Weights of a small transformer language model.
Size: vocabulary 1024, 9.65M parameters.
Each number is 500 + 25 x the weight over its row's rms, rounded and kept within 0 to 999. Layers, rows and columns count from 0. Numbers have three digits each. The size before them is the row's rms in percent of the matrix's.

# layer 3 attention query, 128x256, rms 0.146, rows 49-91, columns 128-191
095:508491475504533477498516472534508495533494497553496496477490495547518465529525535450489492446500503448482531472446477481490473503491509501510497533498501513494521528474519524477536510513518493
089:536480539502514510467521447549539469517478497483482528487450468498478492467527513525501503482496523490527559509535551505470508510517497493554453526516502522496533543490528474460494476525521492
089:497451540510519560506432505503491457491476519445511496496497515520458500488483497538485488484500491464506485469533471478502534516490491533464461523484493473508480506551529502492538472504472510
093:466457483517468453477479505508500460471497497535483452483501494492498492537486542485495500482540529510524431526537502499543500532533473500505494467526503473531529516541525512472528534507509520
096:493489480523488502518530486511519454459504471472474528509469480497489501531496454469490528530545481463501513481477503448492510479476525510425472487495505510490480552483549457476501465475534550
092:545479570548514426506572458520529509525506539544541535492484493457523506506484545479471475508499498520501521474524525458485504509525495491458523523496523508521493532493539532493472519483431496
091:475501526510471472493519526504471520487507492528489494517473512489431516522447504527503449526532530509507448537521520488524442511494516482512513469496486533489542519513484469521486460502494525
093:563551522476485470504498512474503537498491496525546476440520501506512542467534466484502541546518475582494492518483472492478508493504478518489548482506486494502525517497463524459457476500528482
096:498519509493501512500479507506514505510505464447520512542468557500569514519517470528504460497464427475500512462516526525470517479511481475507520523522493518509494509483523502486520469533526503
092:483477483552499539490521514534541484468506526506508487484517514497504549514519492460512524499496498477516541464474529555447500553566490493473467495502491470500499492504485478478518469481512506
082:472444518533466530514485528477451506500512515477501449470516552450513480460497495497490472530529481496525496563555535503516527508506507522471534494456511454513544494469539484464518488457483459
096:506497505509519481506483483486466489452520516467475467542501492507475482477522448476498500507485509514510521524565541533508503505502503485494474485508519466503472506489478494427477492480476541
090:510480482478505530501503517501502508494481528530499525502463463514464480489453500489500497480514570504493561517532492498521476502486504500494547534511535494481508502516473483499471518487518503
091:532556486507530557497492513505484478514485528513472461516497514522507478472457497486453523489522502463499457499494549500519469516477504485519481552493522503479465504551522557499491486461463519
088:480531530506496535481526553495489580501524531447487509510541471473530503506522490497478499491532485500507478491496471481499536453475482509489498478506525505548503520503477548520484455479519490
102:480464502500501476481527507495483498509530498454456513548497509508513478500492496465500548503517464495491505467498477503557489511474553481526520477454516511542504499426473468502551525497481450
081:523503484513465480502476516504532522508471506495454506521513490508492485483504481487511489499507461552528540460482516479543517492476516500533468508470484500504525469497507493474540534519466513
103:509510490526491493502475501481495504506512500515510471481491521476464504508483468475485475514540534490460505528500529458463481521533440501422466489535503524461495492518524498504482471498504555
078:465538508473463523502504474486489539506472481495474472489504508506495481463494474535479477462440482516553532519533481516523521480514518531506485495494559517482487490502522508468519506546506493
104:480513506535515491474535467464530486538485459527539504487529490519453507517494516539486474519492560493461474525517527471500511506482485483428490506536508499503512470524477490492517500506490524
095:506487504500475553556484537529498567476512505524503540488530492502547490531510486452484495523502512528471496478471513449522485519476470513489504489527479491535510532514536478525473471511522515
085:497522493505491528495502482502501529509499464534514494472511489482465451501480488516460475491454526501470497493510517433509502464466491484457467506527497481488503512552508495499486529523528483
087:484492523525515519511511488512495483510541507529495518509556519460479501468503500483532480488545527524507501503559523507468480519445549500396454504524519514505489498525537491478505494528460466
111:477454515498474488494499515504517530481485516479492522482501484433490488487523481492508483473496510520497487540488544495502509491520479475469541457550473494484535446471512479478526495531482483
113:482492478461505491501514512506544531461488463483507484553506523508465454460476482496485508484520512492483515489456510461484488533479498494472520515454497462458470473555535561547500500463457528
104:512494515468534519528496500453482500518470554503538473498450510502473511513484481516548520461456551539511498518455461483520513528512511491493493460423475495490528489515479529499476465478504519
110:466496468499546511520533514520467443489531495471518544507485497483526546470491506479520509496525490494516525458486480496511487505505535524522459494495500505499488452455492522467486538563501505
108:451483495469520515518467484460459531488487474460476456484475534499448487502531489477455507452468484531493462535526442515522550488500492484488512511499487521521526536492492501487513485524508549
118:502534565520484503509522520517496524503482489514513504503512497495522501503522479515487496500561524515484510511477494540520480537449473498491477457503493454447484543494467503504498527466501443
109:518481526483519482544490508487496536513479498465513521516474552498456484487536516492476523524556538466546524473446555524483535478479486492512504548503501518516504521503474478488484504508511535
110:500508482504529515545518513465471482485467480516520494527450471476522534459499487453496492461526478491484489499496484499527522530482487474501487488486459521489526502478467491515486570499499520
112:499496485527502475485525524496529498528504491528463492502479467466548494528509493493500490524532502474486472510464497479530449453457471538499423508473494494499533468502532493484502474522517503
112:539491475507482516506483450505496542509501484501498564531473491458514473525510495482537481534503465507518477518499469469487543488529488505525491506504534462493497500485505467527491521473475528
113:486524502525504502474518519471481503456506530446488465563490493512472490497464535468526478512496445500580502498475489481523466479465541525476478486503510453503492444533465488488477485544534518
113:507495505528487520451467539477510519518500501525468505500493443492479480447515514438502482489577488548534535485491500498481449527462475488500499527480524481472505505498509525485498509486513480
110:485517482523456431469501475510512482541537507484481452505455491525527467493503494490506451478499481457502434502457528496465527500462498513489523457497491513480521497461494502499495478492506519
107:476496506501525516536470483473507526491495531504497486493481551469516510457501492505519453514457455495461501498503487530522466517553484519506498488496483482486513456522524465517503485464491564
114:504520498509490503541522492480502492498508478486500476503507492525484496475521522492497488473484558503476500562519512521465476483489524512491441529495560527502529468512527464490496530485500470
112:490470504516517503466466463535500531477576522482497458489528492516511495510530488504485488484487512505495528435516495488488477461528530481469517493492529511480490486501436486472516494445484498
113:505489485533524519526469477489519500513458483528436506459488474487507477512462478534459513492537483527487511508455501503516517479498480500541524502529493512482526491488518508502485511474495505
110:472529502482495514474511476428519476503443451536476514487454509511500495520476528503512503504511489495494507526568543463501529479506515484481506479518505479505492486528480524513494515515504481
114:565489467514528456511510516475534464477552523460524476480454492432503524493519472548517528497535524500531574507517507467518493481467466478501470448495500483502516510505457532464481508486505482
113:497420516510488506494462500507472492492487511489499504533506488494478469483465488478500549497463473484515494466489477564458525481489487536535515496477512500488546510494496508517514479510480505
# layer 3 attention key, 128x256, rms 0.15, rows 49-91, columns 128-191
097:519523534448489516490464514474512485498513512506529491519500490467456464497461490501458458546493545509493536491476539492536513480504460518517507511476509512507505488514506561471511481479499503
089:455553508519510534517503547518464498485494504525534502474510522467469471501531528502504492498486516478510496460522542535511479474470475464546529466485525512484516513510443499475483511513498513
096:452500528520502471477496516540510537455494459521465487450521502527536489512563507493527533519498501519533516511509471510519510513504541490535491547461524474504483467453493551500520513498537489
093:455531444513525499480510512517429521472488507488490497500485500505596491528517532493499518529533484436504516486497492500512520516522544468509508537509481473478477497531539545529512505489492528
091:488468478491522454479513489498524474484496500469481539513563497530510474492495514469476517493496536483537520493444531535529476518533508485505517497499517512466446486511515506522508545503462495
089:465528434471506523503521511524510495487463512537533481505516503476504478513520519526465497542479505478484524508524477489501515523523490500480483505514529481473495483527461516474558531469485555
086:520450504522497459543455499527502517476480503530520489516529478481518506502497509487519554499461494488503492513481485512518522464530501504476498488461487475464520486520522521501492525503496504
092:510536504508509530524490552580488491494459507515518481508487485496484512464484460495512516487507478425503518471500505486528493460472512493563500473490547475497507524518563501548488500449503474
093:519469463522487515494479484507502478488488505473463459513498445512503503483489497506474507480475508502500510554512471468566501481492490513489495464504486417509503463492470531479516486534486519
097:501524477469476493538499547460503538509503498464479505522501493501477520473483493541481497512470496499560484445507520514466498449488463464508488471518502489492500487529499541498451471465523528
088:501542486491509508483504523525507521482558514487493517521500479497486464497532526478530478466512453500525501508551531492506461480480502479535486549524423475482552500518545497477519494473519500
097:498497535496536511479542464432518483457532528487470511498454526508502496426520474512489494534514530491515474478482518491501530507470533476500483494467496510485518472573499505490477461512493573
088:473489550477511500554468501542529478501525506492510529444534515484501513516504536466464525497504493455488524519535529499515465521492490537531514531478527494472504521485474508507544507469482479
089:549541493492470525497528477429522494541494482470518496507532484480515500512526515502532501535541529483474499509542495505512529494505470479527466529529492508476492456484448529557498545479511481
086:534518534499526504477464491499492476507470531501501488504491512523458555476500458545523495489521498519525503460476480540517511533532512513503485485514542494497510517520527453494509490521509470
082:452467537477473476446512480541424501511473492486496493454503532520468510525482466490532467428508519509523514494516490511514514530506535521477540501454528529481493467525538511500517494474485494
095:479495530477460472503482502501452435494523502467490509481536506545513480531514505496517513497525501512550462469512475534526488488498548514506536541450495520516509482512522506542527498463506506
102:521509455519519506462460495481499486483485505500522446519498484512472510476492497512460498502491527518484482495536462509426502489537494462424489484526469488507513499511534497491505488499485537
085:512475497456528526515527497503510526463487502532483499524526487550492541474536489533510537511524512520483514474548458506529508476479528528449549520481497550487468470539474526550524502506513526
111:485515488529479484466459505473492463517524502483500444485480496445462527525473501496475534516484554489529542505501530493468488485536506471488469469518492515476516486512529510482470498497518488
109:451496494491480487482498472489467503494509503471466475462471527528491516517510498512519494519502450453532500510477491509508499463567470497493530548512528500484514513492502481476531552479503481
124:509467516510513478493474526481529463514490494496525498527513473497506486484504473530491467542518526503494529491510507481517520504491509509461482471504469497517537484534487510475461462515512531
104:494460523463504547513542517509494492493452464495470524495509487484523486494499541473514521482492470498501491498503491498516534499463492507549509498485500505502505523514487471543485550500512482
104:480497487451501520521479457512502459482493533458496497496487514557509502487502504511457484516527467510452495542480463501467491524495474539523470514496510502522496523488483485509554533452540515
110:511492510497534479478480501543486479499489496478511524482518503493474494541539529513517562446523443547483525508535519523497498489533489507455520514505503506521522505553481473475482505497506500
102:544508530502498483489491519493512520525525491465476503491517537518501468481478510499508505499537444487490486476482515496516521525523485530564525479439465515491474529480518555503500510476479489
109:517482492531497498509463504492508441456489476513508496504528490460506509492539460485474488491450501447507502492486488525485520489524536474461460502488475493483486489478507483488489495484492533
107:514497503566510459487560474468498467482518472483476468458502495509487523481496503457508470506512544527516525508502523444459498531493528466547508467469461454485484505545529513506498508496519481
113:470498472460488525482474524523492506509481498467525482483471453498480458503482504520456544539472468495523498524447510486501455510503511476525460464493484517521544483526491477481507504492510491
107:436492511540496493523526481530482526530499550524491515458501485481479526512543498465481480488436511535508461515528539515523503493512458494559506467454458484522506507484482527490483485496505474
107:487477492554513505454467487470539490481492505475542529522515488488489485514466459515458471502541522506486519499514514503496462513501496504525501459514518489504509542490541511475492518489531527
110:514465547520511532456478485535479517486512486517505498514543528502460473522491497494479487506526509508492506481534504495447504505487517508494506470501521482523532475519524498504502499462457506
109:508487467532508512490494532504541489488489518539505478513461531483533527525506494531457538521477528474491555486513524518489523489497479506483499461486510509573519555547485544469456470489499464
108:524509495470512516483523478537480505501466470527512493520519503506464564486516518474549501529479536502486518456523479486518520529491463499491471508519463438468515499477555496506482487506450513
108:528519523454529496519502545501470541475499510507507485471517512495486522496466485491495495458530471507474450484476522485504529472512527514531475496509528478491545544514521492488549526502498498
106:510524467473498511501487501483524508448435487506518518456524498516494510491521489459498526438464515510542508483519482523503471505509492465521471534514494513483525500508508475486513489476468512
104:467507510504493547512475474507461481531525489487509510500539502537479505497504548453490578505483527472472513476505495480528518523501482498488532515513502502510461499529520495496497504536514483
110:484532527459531489472500482493478446487512531480484493494538500493529505462507513493483453505492494501516444483529509483483498534493516552531496523503467481531508535451473489488469473515514455
107:535500504503479501518487498483517500489517480516489510485485485471501509485512479465502559488456491514510500474501487518508465492476513529502495499511513494487502510480512485496549513525476503
110:467503480509495468525490500509507474485523500503494490514499510492438485486497515474566485495520511503493488537497464514517499517472497488492521480475515504484527483466519514515516488502474532
105:506500514497500476514509543483538489492526478516531464545515511468528506496479534477493512519442470492492499509460489490497483508509493505518509541519540485498468537476549476512518494516466519
109:474446495501497468505480548499484492467510434505483502498509506482488472459446528496481495493505490512481519542535559502475490495509523527504520514539464478491506460511481508471506531468488479
110:534515465498522505507500511514511486488475523510440450471477479526481490480509503518496522517469503536476479529495485479502521510545503491490530497551443495484506477494488506465529538476473494
# layer 3 attention value, 128x256, rms 0.151, rows 0-63, columns 128-191
094:494540452507517513506466511486468507509512464473506500470473547496483533493461498524489476497504521489489544429531530488482518457469547523543492513454501517470516465498467482462475476522470524
086:474500504461489515508511516451541522509490524518544488468471469516516516508498471533504520486501506514473504468506511489495493497542557524473482510537498478508513486576501470534480509459519508
086:480535509472499489472475519490505515479510508510448514491456466478483516528468508493455468501510522535555498483500482515485478491555531531516489504514448496455527463528506487517489528472532524
093:488488509535528469475547512479488516470519481471512490387484505442505548482494498513456506517512486518505482492503520464513492480498505525535521471506497525528508469490482517473499485505513505
103:524510487487520485472499556510475511570484509476470503507504481494506500529492483516481515507540462509501504465469507505507555519504500491504497473539538467478499533505477547482514468504430521
091:487482481487526492477544524521509477500532508517513528488497536476463524511493527522482495509479508509497502537514534511492541456491520482469490527461527517517550479434509494504549529489521507
090:496513474494514506477484563487494481503501514477508499543532497529486506526464515506502499523460484503467485517480501527513480509541505504501503526473507508508510492447536481512523514475488489
088:490507443485491461521492489493499474492483490512513474486502537536527476504531496501510511511531463472512476487481481536470480513551519501511461497525515464509498459541518498498567499483485472
095:517495514512534505442473498529547469446518523495551542496521497527497516548481510474490488508522493485493516499519473510480560491485462502514495503476507438506550531517488473463484506504564533
089:459443500494499458520503467492441495505472470474510511508508524533487484541477488531528455489508523484483512530466475530495498485495485479493522492454486475496516512455511507502493501520467532
094:502526489523513465507540442514537533490465533497477533509525485534472513492499480496524486520494462507549520489485544476474532510514478527546526496556522486462503505514453503545479525484501519
096:495488513484497529505489505507498512513526486549497506504436551518504491463486467480510500518479512537512509471508534500481437471485482479503470495530476484509536540499480465489503475489533474
089:515477488512550526497555485522525507448473515521449451460494493528537500503503513484500486456438482521460507474533493506459471491479457474470441508495523478489512529506516532498496497488512549
096:491488484507477542503549478518517535514520493507533487500485554457532505481497468486493469481457511484443492472524521501483472446465497499481472490513489482465498566534504507511474493482513555
090:507501471539504490491512458492493583471489507494524481502501494531526522519517543497482478484488513504540473512495480505542500524522458462488495466511498492535522533557535465506516577495492471
090:503480539512513545431493513497526468488452466542485483528484523513507482547506484529531503474545484508496459494511487515493476512562513503524500516492493505480499480445488465491539549524528531
091:502515456507506482499487479492501539498504523485484453477489508506537495504519512472469447502489504500509499513543528504497469505493449527519499537522548479486521439481485499496443496504487553
089:515486488516472501535473486519524540504504497484467500518509481515498468511495508496496505498532517556447517520444513488514472487508522495515509461507510452473480506495456470506531502517483531
090:465505504521455522484510466498451492519519475472505512539538465487536477502514555507467495450491514523517490458502542493491470535533489495496478491518486537485494512462479483535499511520510464
092:496462546487506513488543482487497443543487546496515506538502516503512494488488495514488520515474487501536497521502470509493508508519460538517495508484492536429507442524540505497485512547461531
091:503485475487496509521469502475509522497476513465515470554495531537464531520511487516508507492501532493521491538512434451505534465520506512520500521481498456515484494473484530494471467467520474
091:444480544533508516513532516470498506449468524458480457516470488520504525514488494468481490519497518491521481509468456496472490511465506533499536503497477486517503511521529462494524497534489528
108:506496502497454493502510443473519509487496545471487501521523515507487488498502529501503474523513528479522462488518504517494501468484510489528482510477520503525536543461530452493473519497498481
093:464469498555510520493497523485515508503485533538512550503510483517487479494474540533481528537531488469483516496515524480523480520489494512483516525477511518543496491491511525473461514508503474
095:463488520506458432506470467480530496494498494540466494469529556489499468471533502506509521513509529489529446494484530479524501504497461499506514494496503476541536526449526461506491494521486521
089:500493470540497484498473480545485474453508478520496506493510494522455515478479486506504501511462489465447515540490500473439482508511486504517449463518520473447444516532500513498519485514514493
091:470497472453473469501491486513469472494542482513531482498536531550528530473539551484498451469502491474486525512515485449477485511462512463514490456537529574537534509523513502501465528495481497
092:504524495454459531479486488506459519520487462534500514502481512529521503484512513489514511502540519504485465500527504478513515525519521488498493483476517468475503483482471520509487540508535517
088:485553490548479511500514504495467496498501485521523466483523514507503457482527501532516522523506502507501478532491536449497496508507510512533527532448517512494481489484529519516483499518515528
090:532498472537519510491531485444491478524477473496486487471506490487517500490502491506510534483558489508557461502512519479529489469471531490505505501528493517473474472528499483494540455490506506
090:557487503500489514523522493478515519510516530483507495488496523522515509485556488477508504469471503533543537480477466469526500432515478504475513519465525475441507529502499534515577499434510482
091:528488538487518500552488451475479507505497511486511484527512544520508532466497491495532533509463524479491456538458510485512552473475506502469513488519491489502446511512525545535497477499477503
100:544511479516492507498582501535487476472490526501483477540500493528491512524480497522493534474518498479500528556503531488506521521532528511484503470504516514460508526487506531527537476462475516
086:552541551472459535492503498493482514487472547534523526503511499483463481520507496528467547542524472485504510539529472474507506490502533480531524461527519473534530502518499477512498521494531473
096:502531494504525565470524517504479520503511514494476468525516428513498536522507486532514514533500489523474523496543509525520520495496552518514505516516511466496524496504533516505500460485492518
096:488498469496495493469480469504484528524482542459549482472492518504471505498529498511531531519523529515519520484483518511517514508513489526498501471541534475493473482479512473518512512504480501
098:445518443501496530476486468503534479441496508512498510488525463459526480510448483462519526478552496486485495514572533469515521527511515530482488504464509522493496486473531502445528550481474487
097:473478518498506490494501480521514543507508486477522453461514498541505458487549460479451503468521550493490533510496535455471487544462489465498524486471481487476492485531512558539506513509481512
092:487500515487462488527486514465513520503550522530473502492540464503477462515499494496506517478441502490490502537508533451522501481457470525529530492478495530516473507489508491529491499520527502
084:499470516449495498542519517513484482543525521506490522503533493500473522486518520489558508509488500513510514504480519533441501500458561501534469533500529493479478523467490500497472479500543515
082:503517521528548497437495497492508469483537523480472467493514508496524444513480522508497486501493481515474508511529465524501550530522509532529491484495500489496485482479495483513510503545484477
094:548486471519462464471510475491500519511494505477492499465522494513508504470487540504481503561485492503502444517492502503479495481494488477483499520510541454474523499505487550507484505496499502
094:489488526462469500484515478525489525524503523499504522460467509529502464495528503515505505463501522508486485501506504497504507479492488517482517464506489470562559493508496511507473439502506486
093:510515453477498492485520495479518486526549487508449548531523521490504502473465507486500488527483565482449474493464498481497502466499491492532547477516522530486524493527490452510541479511526514
090:484532482504524518530527469560483477526491508452557484493500498533540483462502530476532516474498514505526515491464509486488519494528504466484495524497465537488514519536525510483508444472523515
093:464509511503501493502506471540500555558480521505539458525515532492490507490490482476507516484511533516527513480559521486461491507493501513502501585453521511487503526503448468557484514470532484
109:476498530515459480487529517515502463495509519521474507443518517468505518495492483510503499493518522502480497521475484465527521482513502469473501485514518492481496530525511525473500489486475496
098:526509514507498534497528481474518503500484503517505497492511519469484471464535530546476522501478558542507483530540493534500495522513536448532530545515447469523544532520505520465530505499569511
097:504499502483562504527539461471506478494455437487508505480494482502480464531510477507504508504489483506509454502516494496537478499476491477486537499498476470507469510494538517528490524526499498
091:475506543500524537536456473521496503529502488489454506466444496456517485480477483487494513519523519488506486515499537534470520504485500490509461527481507490460512498525505503514439490527507509
091:477535487516447527494507485493524470520509503500497489493500482526449497507506511512519486480470436465513474504535517536516524527517515537500484512492440497528500465512487529503514520475486482
090:492482474510559498461483498496504476505540471462502503455517531492468523504534524528505466495514498516509531439497499550517519539507491517496474482514468515479545462469555503529513501503472541
087:504487471490515512500496496506512508470529439560490476486510466506453486482524527483512505530510501504534479486518513524508442493461467561472464537503488522492510520529452527519553488461501516
094:567525510458474486514540435499532527512506507492544518520488535526511487488494479552469503561488486500521501522495488501471515517488559544479504470484485509521506503522529490459513475498523517
093:492457508508450504524511430526489464502536505496492531479517528507531543512472484526511504508537492517475456480501520509511500481456488510507499483451505516491514511505461513525485505467538569
093:521491502465526488464483497468496516506449540529516517504478415475558455508477507526473538504522484458551522492524494477480489470527496546520511487497533513524477498505531501511515529529503512
095:484474521505540481507476567523489515512521550520502525492475500568481484482488489489491540543505481528548520526483478508494468475437482508485488469484476475508547514494481494495549516507488475
088:528505440492504535538496493543485522520488458497483524491487504514478518476555488488490518520534514498543505509529535497485491494506477502503514468514531529499482584472495522492449520514502461
090:544451497476504506516492513502497489501449501456522491532477491510528501503579483449534486461494529470513486499514518465497518468523484528510504490507493459526505474439521506504513507488481506
094:496496485517496487525509501499531503451501517504520541463496533539465476474530494497477516486511464495445475461517436510481488502488518536533528514459506510512537497502488492516478464494471499
088:518493467521540485507515542456529511490498494491491477535503512539506503508525533525522545440507469534466511505500458576529505536480525508481516566505477479514519497475470492528477469495452502
094:505432498512424507549519484501507486529522516492520487509500500513490509473478558464518489507461450470489511480507565495519531454505507498480525520476457498498525503497513467481476495498456501
087:450479498554482503515551491559539500497496482534489461473463512450475491503471498498475528460502489489490522483476560496455516497507488465496502481496486504502548461509520539505468542519509461
093:531508501509435508501553477494492506504543479465558488542515496523513490467551487520523457532523509503524520476474537507510452500498526502496505511479461499505521481471505469521537484517504515
# layer 3 attention output (transposed), 128x256, rms 0.205, rows 0-63, columns 128-191
102:470539487481523547534507480510494465444538452493510525482466501508489514484492518494524521488564496493480496483500515448533469502451475501490481480500481478476480493487505554493489514537482469
090:464511467451513501515493551481476478476508500503523528439497459505491518491518471516516518474483542486479480471512510546479474506539512509429498497499516503560578524516499503515464508475516524
090:498501520475465543492494526499457504477483501517488499508455518458484541502485536532483525477500528542489504498449536515462512509477479486506527464498487521479536483483519521516493529510488483
095:481484509520554477532470555503455507487522511518513496473472520488496591518510473459488506507495473534500490509550455512470483492520508503529487493482533472488504481535468474504506477461500517
104:461486486545484513501477537509507503512517520547476506472463506493528524504498485482451461490528503501530524482487501524492475514492491533514559486478539503505507489451509445542511465483488499
096:504477488534520507485464531481493486477525491457513477509493537475470482532496497521515489491497515497495530500500490487508499465518507521464465535459490487545490488508518490480558541504456496
090:494506514498484508484530517552494533498480502479504538500517462507493511498494472512506505452443486493484482519498562462531466536570494492513504472501464488507484514480494485537500521457514505
094:470513471473513481509527443508491506527506482493500484521532481452529530513503504505506487503509539460512487510523444509467461495514540503524474467525491501503508511525471452517507477464487501
100:466494474520529487490492483540513485487484535515469525504507538487470462521467491515486470483532520506463477496469515505483490485462501508507499520504504491524494500478487451540545491495498462
094:491461542443509496477512526482478489483493473442496538528489480478527495520470577483533499513523527493506534570519540512535504523497464508513474470493480550507476457544514504506539488493462463
101:497495531517469503531578498514493525506482507540500488492486521517481498504516507491524504470519472505519519498486493493489502526526496529514540510529495484521530509501463492475519493538505516
102:454481492512542487517507517498517487496505479547514512473495549478484515523514516467454523542496472516543497479507536519471529484449486468494462473508507508523511539483488533477516496480543470
094:501540460541531506479547493501521495490516477534471487532499500524489486477521449477532524512510513513483537524553489490495524498515474491488477492529491459472480502508540546455512485504512542
100:521434541539516522516470508500509504492481491484472524459503537505517481458491492537507551498465513495506479500536535504474483449494487505501494525536490516474514528495536530473491505468501487
092:518461506502480537530505472505513526484500510514502494507561506515480516503520522492472504459477481513519478494493504526495483515508490499487457536509511474513510539544515472501497506492532470
093:552510454502541481483500514490540509512547505482507449468536544506466473512506525522480524499526510482484537465503484498516544471559499511519468505491506542534481491453485492520522494510481518
098:521493520494490474528516500457533475501521542520487490470483483500564487483531465453483487481490507534552527537506506509473504522467526503484503488535530478511501512467500534435455448497485502
097:504489449557520498481492491447488513472492501476493528482477502525501453533533510490497506537533477511525490513501512508537469526511468447475478543485498505474488492481500474429530476484508496
099:510488553535468515492516489494550500470506496507491488552528482476502462510503543485460503508502454527514480478499524485518519482494526510500489512513494534523502503501512480471476518524485537
101:481414510472437481495510462489502456512487459468472506495488514499527508476487455488495500515502445470542481495501498517481531509551535518470472518513481507518492466484535498525511474510522499
098:485460491511489472501501486494442536477522482504500501490485496532511516498493536540502490459505548536481458544508487471489529490533512450518480509518483455482504491483493499488494495505524445
096:504466498515555550549523527481489492524455473483510470512507539494486512508475564500498511508515466486481494524468518447493536502462505492539506538491480503523472481491500491515533486512465563
115:467538521500547482543532510512488510478499508511536480505464526453495467484517482481538505467495504552517489520512509490532522489496534499543477484491474508460498517511504486533487530516473483
097:481504518507522543472523539500499506510499548505535503437552473537543467534469505511491496555515492487495463453464531498466516564454538478500493536477526486535516472466516510534499516466538498
099:477530500535486470521506493495504519517501519558488424490498468508504479485472512481498521527499561480493487521507517493498524495481468480478529534492561520503495470503476508501502491525484521
094:503484542551481496496457489516531487497500514528482487503519554457453545498499515495492476523520484482511515475550506516460501482450462510513462517516511492508484500487539486490572461492476501
094:470486528483528520509488512500498451479482506474526529513563481493495517481465482479500466528481524524474501485512498537500487515488539523489510493513517502474544462471471487528451529503489487
095:498551496464517495528512494508512513509467460479483503502516525490522497506509502482530524510534482534498453480541501463477525475474490534498488528510543494448532474491478523511506475520517508
091:533530533486519484504506502424483467457480480517488529535535483488511526455503517535508516498502515468487511501473480515483463509492482521515488479491521456477487494490471457532526500524521461
096:477502485530506513527517474470502524517468508529477497498468474486508524496519480517527531507520478527477488500489458546483461488516532494476504531485518539421483477509510470507452514512491498
092:485485511508479520481508449476535551520468496494493464533460487509485508519507469518499469466460479457501520517483519513497499481510523499482519507508463493529545487536532518474520521538538508
094:494518475483498509473494507480476533499499476494482492526501472525532480495472472476506502538446513458484511536498506478498535522511505491509511490494513488561454485583491510539479489474475497
105:505495477512478495489497495485545511468498490470545504521475514524509499478458543520516527532528505464512483481539503498495475499481520492481465539494522524458495493471451479522499497499488524
091:536476495510495541506489495517497531508479532526519507493500534508452445476452539531478524477521492509519505559486510482523533483511534495537503458507534465506509475508511489513516507509496474
103:469495493506515487502489497530520507487534516483478486489498509501518528525509491559471481498491466498498533454498521503515483501483525520486485510522469442531477497475507474553507516525532501
096:518503459496500472457467502510510528501489519524544477475466538481480518471532499469468478487491524477550480513507515504502529529441517489516491544503516506468497500505524495492501513503486536
101:479512457481527557524521481478526507493482500525474511496510430507481493530493485484489473464553489459503493495518464510491465485488508526469487489467487465475503476482540499467522497533446513
104:497518502526469490496501528483513504512519508476457484501541462543508500497517517476478512490475527513477529524461525518490480532494498525536525497468509489441521513527522553506497501478514468
100:517517561464501449523546499528477503494491497495542530498504505512494503517482491471550498477470503481470504531518521451509527499476496481480510485517532491466512522477525432440501489517538513
097:506510495478485492479466499518487527545494502457498525468440542519467510495535476449499482511495522545519505492453460543516507515538486510503457453446503540496434513463480481496456540489470520
088:500506472489469531445467501546512477467485476495537475462526500511499465487469443506501455484474502512476455494469501545475515499548529536507498489522512472490495461440510487512485484558504488
102:513472490518484460497486468462508519507450497510516483463518472544475497478526504530485467500505487526486465500487521511537467474476519487475533483508480491483511489508487538498500493460472453
096:511506544465527451483507463478498476511508519492501521496438494498527486486497508487517513473485549482485481520445505485565461472482511494495525488519495488541510459476511534496500458472477530
097:497473483467518483463496525508503522498498490518527499503482483502473513477517498491439473504462547488524525497484525520500486522495507464507476511497506499506538489494490514491532498515540525
094:459475478488537508477462466466493486527478502489500488514457486512484501484487495512541512471545537511513498480520468497480503521486504485497486586534519475484508501523529498483512466436519502
096:500492521492498504492502464541544551525486547467461530503528540517483538490463464495508544499477524573512527512516510439506492504512493470496480530514533462494555491501500492539483520491505537
109:481505471482479513440530502507455501471470535518512498471461476514516513489475511490512474482475493487483502504493470500427525454512485512571460524467484510501485482532509513484498514487510486
106:484513472482518485505495520532478457502497494523462498450539451496505454472454543521507495506473506538483479507508508501469517477504482487496488507503489465496503523512516524490525442520443514
103:520516498510475497489452489495531496476492454529532479494520516517503479502495541508491486533523472509495487531530492489488440504537535511476516501491535492528510491479550490503463490544477518
099:496506505514530525496455521532472461501471493496481491490463481504505491525495501486520525535465516493493485554438532520512516516528480481524465530463537513511488482471526482536444472468518531
094:498540492458499469492485491544514489496540497493532495486464486506504477498487504513468471510489467466522490512512448497517523551521501538489512485488466509502480495480491518499485529519508452
097:505483517512480500506485522487542484484541460520483506469513496516459554512495483513500504513476495516550499454539532495487499495466510508438536545492486506505460542474547549507486484525526531
094:488529508507521485490515467473508541499564467505556513475470508472458509524500464506508537501499496507531528497490482533494516476484586519501471538522471498431512501480503515512491535474512468
098:475532522506500461483549488439538504490453491505491485491495502517515516507507534511496495539496520491526504506499498526526518511482488499496455470462460555515480525468500490517544534475472520
092:506458469506522497453476477475491495458471485459478455527473462516476465512478459508446517491529447515504521490509537507537507506496495490479481519497488493471505502526511501542502507458503505
096:502519473481476494446501435489519496487478495520533496518461490497516489501510484504500525502561499463498485436500530502510543516483521512527501462541504492492508512509494494488472525474494484
096:491471536477527523459489511470494480472500550463525466500495499551474483517541517505511485477547435478509489514463522461495521497454529496460499488547477462447512492480511501489490539470471556
097:492500485538522503508441512513486477514469462517506521513465535476484453472551450503485541502538530490474501517529465463492519490535485508502504502518500535489541521481542490478497540500480473
096:561527489519444514522541548469494540512520514496496449530482465494495514515519500459534455546493503472497513522493427502476537472515477538487509483513477535548503504517496508492530480497520541
101:483507500503519482487503515501492514523500506536519489471499483521504485490477507517493536516520534499544519499515471493528504519479472514507496473517439492488470520520510501489479484505462521
099:510512482506473465495500502490484555459484506531524491485504495476499506471490512507482504460493503508476481497516493489485434503516534480566506491554544508490478499485532492493512522497512478
099:511516505492504525517511531497514537531536501457532472492463515501462497570508460444514486514506420513518516518495476516471537489413515490525509533515474536508489491514500504485478442509492480
093:495518513504479507499539489518495489505469523449476498494493483474491501489522499500502548516527463485537485512488494506485488502481479502473472463509513449510497528525468530519543454488493498
096:535485503473461490503534526487456500525534479433526482490461476515543557494506490476468505447492522499489495503469507538536471539542482514513527493474485531491539491526473502504515521475490502